python train.py --num_hidden_layers=12 --hidden_size=128 --num_attention_heads=3 --num_key_value_heads=3 --head_dim=32 --intermediate_size=320 --vocab_size=2048 --hidden_act="geglu" --norm="rmsnorm" --norm_place="pre" --norm_eps=1e-05 --positions="rope" --rope_theta=10000.0 --rope_fraction=1.0 --qk_norm=false --attn_scale=0.177 --bias="none" --tie_word_embeddings=true --parallel_block=false --init="uniform" --init_std_qkv=0.0442 --init_std_o=0.0 --init_std_up=0.0442 --init_std_down=0.0 --optimizer="muon" --learning_rate=0.00428 --lr_mult_o=3.0 --lr_mult_up=0.848 --lr_mult_down=1.5 --beta1=0.95 --lr_head=0.00543 --max_grad_norm=1.0 --warmup_steps=200 --schedule="wsd" --decay_fraction=1.0 --decay_shape="sqrt" --final_lr_fraction=0.02 --batch_tokens=[8192, 16384] --max_seq_len=256 --doc_mask=true --train_tokens=96620000 --max_steps=8286 --dataset="wikipedia_en"
Each number is 500 + 40 x the weight over the matrix's rms, rounded and kept within 0 to 999. Layers, rows and columns count from 0. Numbers have three digits each.

# up: layer 6 MLP up, 320x128, rms 0.0767, rows 5-35, columns 64-127
# down: layer 6 MLP down (transposed), 320x128, rms 0.0733, rows 5-35, columns 64-127
# gate: layer 6 MLP gate, 320x128, rms 0.0749, rows 6-36, columns 64-127
up5:543469522543458519515542504447470482539470485621528493556507419493524567492577512458580442524510488462498491481476517551465451481536500556467472514448526470460501533522432445546486432501603442
down5:489503501565438455423512493468447553440511501476521473511472547547539479546586422529445502498491465547525452540513464557538516465425554478529525419558479496531485495513486406482497495520551556
gate6:517503519497478496515472521476456486508507455492493520439424505578448497488488541481495525529561536520445484513525560539505498519530572474474502507508497497485513485506496551551530500532464506
up6:438500503502513468522528468584530499519491550538501503481468488431515476458513522488462476541424555555456535519518518493484491465485574479476475480479527547554483433503488494488486512525520479
down6:535488448460564511510480524489503517469426491541481446473453555566548478499514512548573492513567512451531509487474561522479496465534484504511527525481513513465514483523538447551541504532483520
gate7:476534484478551472487498479501484533548494525555472516474491501479536472474462525479568473458487479500492481567493516462456557437481508510525426568528536537438459499510553508530547521514479471
up7:476507474489544500518487487488496446480420525523505463517462512497506465396481481555569473480473474482509502543505471520487500480517494469464449513545565526471501533466525497489552434468555460
down7:566496471522518569530472496479504489427492476510457522457500478519519457484500486512499539497486440518521532486447551515520520486488443516551523455541528526523497504519525527494486401502578480
gate8:458481521513420449563570500437466455524546467527565479529463579509544481441495500495534594489479553533504474522500451493481540502523429494505468539412495529438467476482530455512556548455452514
up8:479460569491466401514513510491487476480447560539483537530507518482497525505556494392523494456486465542497519493516473500488518472520502478505468511487531462472459464470539548464507463467488544
down8:488464547543443446565519532476516472468535561455481510558442481514552482509561520473483558550460528500518506488510501457464506539497611541529498458480469459543491536496453465493438475520474572
gate9:519436522510535494449461524485428467519449623553555546485467446510506515474489508566489491385515500483547553578482465488583538485553559499420431438453505425497487515476546520518500455451574616
up9:417586516560529549584480561504453487433445487537522483491493454534469473528563564587518369520568487465509572436531435469512558487500511499544477509496574514549521546524509475499566504484483559
down9:523495503479563475610515431487535455479516503470506580518487534522557552486468497542551486432474507422449567537458524493507553544450531453474515410492473564546569514471554509585505529532491479
gate10:502481514439492530443496533389468490506547566539501553433453517481527512503561534438528484506505506519484533418484507535515504575481497526485502570512572531569567499462564464554480443505588486
up10:479417478503521565540455537434467426540510579529518570554472483517441526516506481420508519479453482500544490487522501517531496505527427451500399576535553608499535464487556426550473474432449542
down10:508462512506469506527439542523493488530472475501529499429594441475476490493483511500485492462554499507467543524550501520506487477488574531409498519469586457523604546505510503431527459544556470
gate11:419481477508527492530512464540514480517482454511497539494448476556537562531497540484495551536490533528551506493510521467530420514549455486495477472506514541472488578503588490572490540559489505
up11:554509459499509504442487547469520490497581587515541468512570493510470467518573497498510522415527503524487496486517456589497541458520520427505427533472488473535491443560476603477433520460525487
down11:504546465578484497597530496409515490573460518469519448421474571487587490522465495500466506473509502487518493536497521531535532552582527528443493657540522468507517472553549501485544462488519465
gate12:462485482589541457499458502454526517550459444478490516456480515512487561542462531503505470487468582515553487506455586557471467502504484435513522490474551466503461500451588520491459556501480569
up12:513549532496493552488557526512543533494545519521509485418533513498545553494511467522522550547485429491481458489548469480508482502557484524534557492539475520479523500505447477485523461520520435
down12:461459503490469510558470555453496499477432510540499458521515500508506461528483510458539536519560474522488565447468518482463488445470534480481459459413458498551540547406490477503499535498486459
gate13:550488586613458489518520442465490543493529496484432516511484447592485499514585526464481508465521536554430546566544533485503435473524484545546485529490502572469428567546492459501454541460544494
up13:502524527485535475538530487476552532484547558465496531487490539461510522591514480490607428551441523532516485430464519466469492552520498556524482559481553437597543522483528517483519522529468409
down13:492471480516527531486540523571449526462496521529542464520604524559498574503558523447520548507503534517391531504455545526550457445507469506433485416541528553459524478507491478450463455492453451
gate14:502479507456569467460497520555469476541401478485429495529562523521485412495531510471453510496503521568447520572513500523498533543481533513487486464457528559549450506544541563563501530477471569
up14:564408505545436478499477531521555479496571430495503533529515481508464436478470518445520538443575491446498541524430518550558471509510493466540499461465420499485506511465470482493557532495510521
down14:490476416468473568458501493456523510482553536511529528506449452464495553469520537583455467460487510492437496528530443430496505550524457546486470484525530490458456507564514525500467472457474456
gate15:468524547476477470477465414537569482524562466456477567528540496524472448418489472512450518448471540503530489490504449476574475458480510549465543477546512491551517450506511520546478508425521443
up15:464493443493551464466493502526498467482566499453402474550505565464499514448501515481497491438499503552500438473514431538474520488510568474542575564525547496491505458464500525551475495542555468
down15:480531543478468459427478490615473460475497535461511455517527458452526541527533572471554555447485534456466512465487526521475481525512573552475436492498461554505512521486444458530434567453475524
gate16:508463507478439491525472554456536540475491512473424469516530517482520527487569524426517466499583537443543566526542470593451548476518486525448455520525508482527446467526526520510560442547531571
up16:486549521439522474449476488473461473488448482491585569482496505546541500447525462530534460575500492507426453494492491487491518500495521547513546531475495476473462477498489476455457489425441512
down16:508459510528526511557493511465512494528460507521429478551562485479506502473584526481516494492500488471535491478495442537442466526477413495479458506495476462481447436532453552527537499560507533
gate17:440473504519523447513542514526491458523516518527511521512460456482572480565496559484541498545502505444531482456407495539465491581574508434558491593523499448559497522524487436483535544461527519
up17:512482541549553527509445504398502508473537485478500465514479445454587468435534526547522510482497524476457515514528560487500546586466500519498489487491546497532428452565491471498470528520501455
down17:548528417469540479500472455556544393459584465498495497456478557483494476456498518487480482468479488540461513490474562566491484557502539490513506468480524583487484495474575534477492590465510514
gate18:493525513538503528562592469495583480520522386559502470507490543475540461471448512515550580548555563501520510527501543497474457488522515463536544550488538430457536491507462595501482577502506468
up18:501535487617452497536469518495456461495440532500540544479559538556528456500553539522562491494417490561511467467503543486501558532561502543450477440491465503537468498467501506511479473492498530
down18:446571535499485474441443458461460540513518453488455529520472460507455515552484520552437531545561489482490501512440423428434461478510442522513471411562462541481560517528517490492541605522531458
gate19:480561488434518465499542468449532479529466447517487493415483462571532503493491494581507527541468523504506424467559504505616499456442556480581541541527455440493476560482464533481499593591524492
up19:473484508450470503511491403496487505476474534468504504453445530534515549431503545589541525502483458517520454500516522488495534540507468420487538513521488467501484520510490425474522490448480513
down19:464499532446510444512484499519464456453514603566506571461521406518509487475504494420464500514485501466598464509502474530531505521457564488528482523437483503517484499515535461475528514448509487
gate20:462570545466540553401527532504541501475435469520482548541430491464508480512508480544450570610490479518481530481528540451580539554568504521514546513473553495491465478471576446527481501469448473
up20:551466513496527449501569501483423577525524485493447465458504504465511527466460446469479512516524485514494466504482498473487490465492472515581453578501471479483574502576482478568477531465478436
down20:536531477462539549563473551472574514508483550478535561554477558455539555510536531448484464551518501533500539465494516550469581600490460562556580468481485473494449562508472495567449535514504545
gate21:535399515503475528429402528575552560456485509455472498541481467483499514514496527541504470596467471501458540395397493508445529519481505530541470476446518557574493517532523518487459564493631523
up21:523483482444523465603399534574530525485506511525479446442606539402537472550410527523453467459560554553440559512468456440498525572536485541603524415356464530510529455504489530539431488475445462
down21:456542444473454450509460465500535501514465564471485537539508478518410502528512526451498505572532437543557460509504552493508508449484463503494431525586473418509528527525527483514492489505573501
gate22:483456454555483517498539411519518532505451516555514589437515497488556488478426426439510498513494447549516529417515471479471552553528555468452522464478481542478512488525512509425523511478500470
up22:400438489610419446535468488523507482476494517494516470522501439462540544534501425476473454550565470421512519531473516445489473538567515520567493561504467472516454497594410482520543478528486516
down22:559551494573497585519559485518459466579534517465534542491478459532470519473552483484581558455500580472495571468478530495523633475506503544441539477528563436487398496426544521465467517500453513
gate23:579474509527501520499500451512463530508500477545470540479459515586456456493524477473535540539495425470526531526533448531475499495486546496484569469476461509457499445461491431450474481483510512
up23:417540534481476544430490453479425455484511519506537483527516592597481451571475553493513558456514495394461457587468467500525484509502466491511458471529460488484511521493572464514523472454491510
down23:572518491509459454521487479458546480477426571499502566472446542461460527495540438488460480468462440524547498455493533506472552490498539530513517525566464497501511502529449491556512521535488478
gate24:480525511419482475487487483491523532535490474444473541489474509502567475484527491501430427574523491563489506558418555444463370502565421451521478559529433537481472520468505432500603449439453525
up24:497526463503547490442492525494488512455494481497417451511431600510503589531473464565542500510467487445363441512463528475493509502550477461461441615509523434519456433493455479480488525502541476
down24:469480399549518526470524546520493499497513517534567477498517537511502446508496452578402546562566479497484470592554427551540544554568471635457513515564490543502482475482497481532488506511519546
gate25:465549545486466469545514480454505529562499542513470493468554493496478509500537511557561451482444500573447537563453526507501449534428509472433568547540447538472445475479544575422470528487571447
up25:512539476510482531494506502494418458527474430539466468507465470475560533491536524459458521470539478518505566546503443582540521510555488479476484513514553436507530508453493483549476500428430538
down25:477483476448522397429578562451561480561475500501458526512502452568568495513521515493509483424466474531452448585519462436496528529434503459491614489499470462469558508478506530465487532515536525
gate26:467536522501529441542484561482468485516511461491555516548472517403553536516553562609458471465454573484449541574503536437454442484516549439446418475515514503547476509470409486498440504490496453
up26:511551482502481520479558450524490518508499548475426376428491490559419482498476436427533496484472458486468548470529458511513508483452501524495447514476512537486595486527540465447519453567532510
down26:461509462520512554444451498575545460461521451449503512512506464542524485504512501492474480413491446596516534474455553512467487518459467494492460542564520513531478446464571565506470443428483498
gate27:441480535556502460468556481455517496473435416517477566506472463509510480513504531553419464502519537506475471530518482476532526490527448494484490523464516553465496537533537571529449544507535493
up27:476534533521488555443566534412499491452541548465492466527546407523403497515514560482473470494499494467507504549532455466531517509501479559525521452464467510486504520515516463479516502595481462
down27:561499466527565500467565408539524499500492384507517502492444460499577524479533569467531460512464549593490526487453539489455510423461508433497506514524494527542440477536511597473511448567564484
gate28:489518501489443553528470505452543526515431529508577535471429494505506469499559548530494449523526507440517540498488501491498499504473458517502432511422544519493497519456487480489479425471594532
up28:509411503539438530584500492494512503422473522507557521487446477458445430511482510463421466541519536494444519508563508500522519433495572507520472518402464511495528563458527506533519475520487507
down28:507477508458520459508437535459489483534533551544513508465504505508490460490470492523510463466533525518586480479523448493547509386467501501567566565491491518446483482447557464509514454555514511
gate29:460517473459518514384485512495529496537532526479573509493547502473483487444553449495503556442492530529508484474490492499529501468526539522494528438470584444511563476528547451500511479506502518
up29:500441546510432531558541472532500542555502480507506439552490462478447488543406510447545534518511585484452437485454539482515541528476535433515510480540490531523517494446484500457503469505470492
down29:521515434495477475478491450486501501480459555542469445461455528537504490480438482431539506551479515411517531503539525456463486505505470484490452512586464514480498499489474577535475530478490549
gate30:387489490446512491505538514531513594497563559487533466437527514471504491512478563591452517548521558507539551506542540418444469448506547524467533512538508472484513477520493433548446533543526504
up30:533466597579527547521530547421530509455491497443519543492564525433492466544471485538562483469488456544566491534460510479453499387483474510494518440580532520517484479542477520445488464507555540
down30:555477504503537540444556515498519563506469487497507490506421519508477490434527498454441463516490501522511541517514489464548594543487478481497446519481556471472466502555473497438522432487577471
gate31:499424550446597528460503502432516502447505514450549490496521558460511463540457534506471494556531492510497539523447507487597526491500487489461416522478540510483498544509457452483477458508458522
up31:491526549554567459444538496481485492477528473546513440580489550540509566467487500528422540497461546487503456463560542592492472470468502514463578459497496510456541521442495516472466561431557527
down31:471467506481490513492476442527459480496521492503550568461548493530500443468539564445455479513470472494512537482462501611478477451501478495510458541522524455524431413488486523502526405468491541
gate32:505563456461569440507541559506458552496514520487452429474469518451455525486486443486407517502454518501536501488445528463480398465549556540461527550450440559511548568540533438539474479458548470
up32:583554496479542510452482540496492485447590508472462492519529493483516482578496464456548437445522478561554511524491504526509466433459423428468521457549445506539559523510488495509494440549489496
down32:535479534501516526492495514557499444530525583561513494488516447535525564465522583530537470529522503449540446444511568483483483515472527531493507526532524446544485517471410547476477511558578504
gate33:529455497451445472457488527483526473537525495507473555515493492514531527532475533590463508488520559503464555549447483510541507498520547425453563551545485538521548477514510470435498407495553500
up33:426433492521519502522546522541526506444518489477501471490488508445525506510532490418573409448572530543450511458589500445525502506479513511450431544525495470506486547478489490621506438534481475
down33:557504523516475463474607574411584476489539443550525474481483466456505520465480501518507523420527532458441510498492536424473417530438496520514607509496506443528492485501540504476513521459465518
gate34:475488486429503516541506480491406525525483525438447446461501508488508443489461573504552526488487499548502529534503460514500475547460491537526464469479535487474477484480435427559535464545524535
up34:508460526483482461500476489464524508463527446522523554475557482438482502490559497449521461503523465490531530481493525509480554492491440479583539546555551504458534521502526523519512534539535479
down34:533499454585510505466532469507509511506523480549537447538469410509481552494474458641441466500531540552553448561503496471532531449548528523482527539484505517553508511449493565460419464475511525
gate35:444609454566443522517480569603499499525574557537513483494597540492575482480484528513462471527518536474520512511496491534560483481539437527489508496556562493509486500514528485497480533477468526
up35:459561472529529523505471572491496581528498480580484533439535423550539509551528541497457547487517423486486529514462536474517521480561518479447503469515542462546489495506533457554453481444546490
down35:482574537472477490493550495525528482487544537501527502496498434457603481458526486455476559448486601389479507514557479472527468570491492530534494549458487514481469513500420492440511526492548520
gate36:465483499474518436522568518522449489492567469413458486546506539557512483476518491560473481517543572430481446556487465478561494479511496452415526514473517475570456515530546485511438403532537508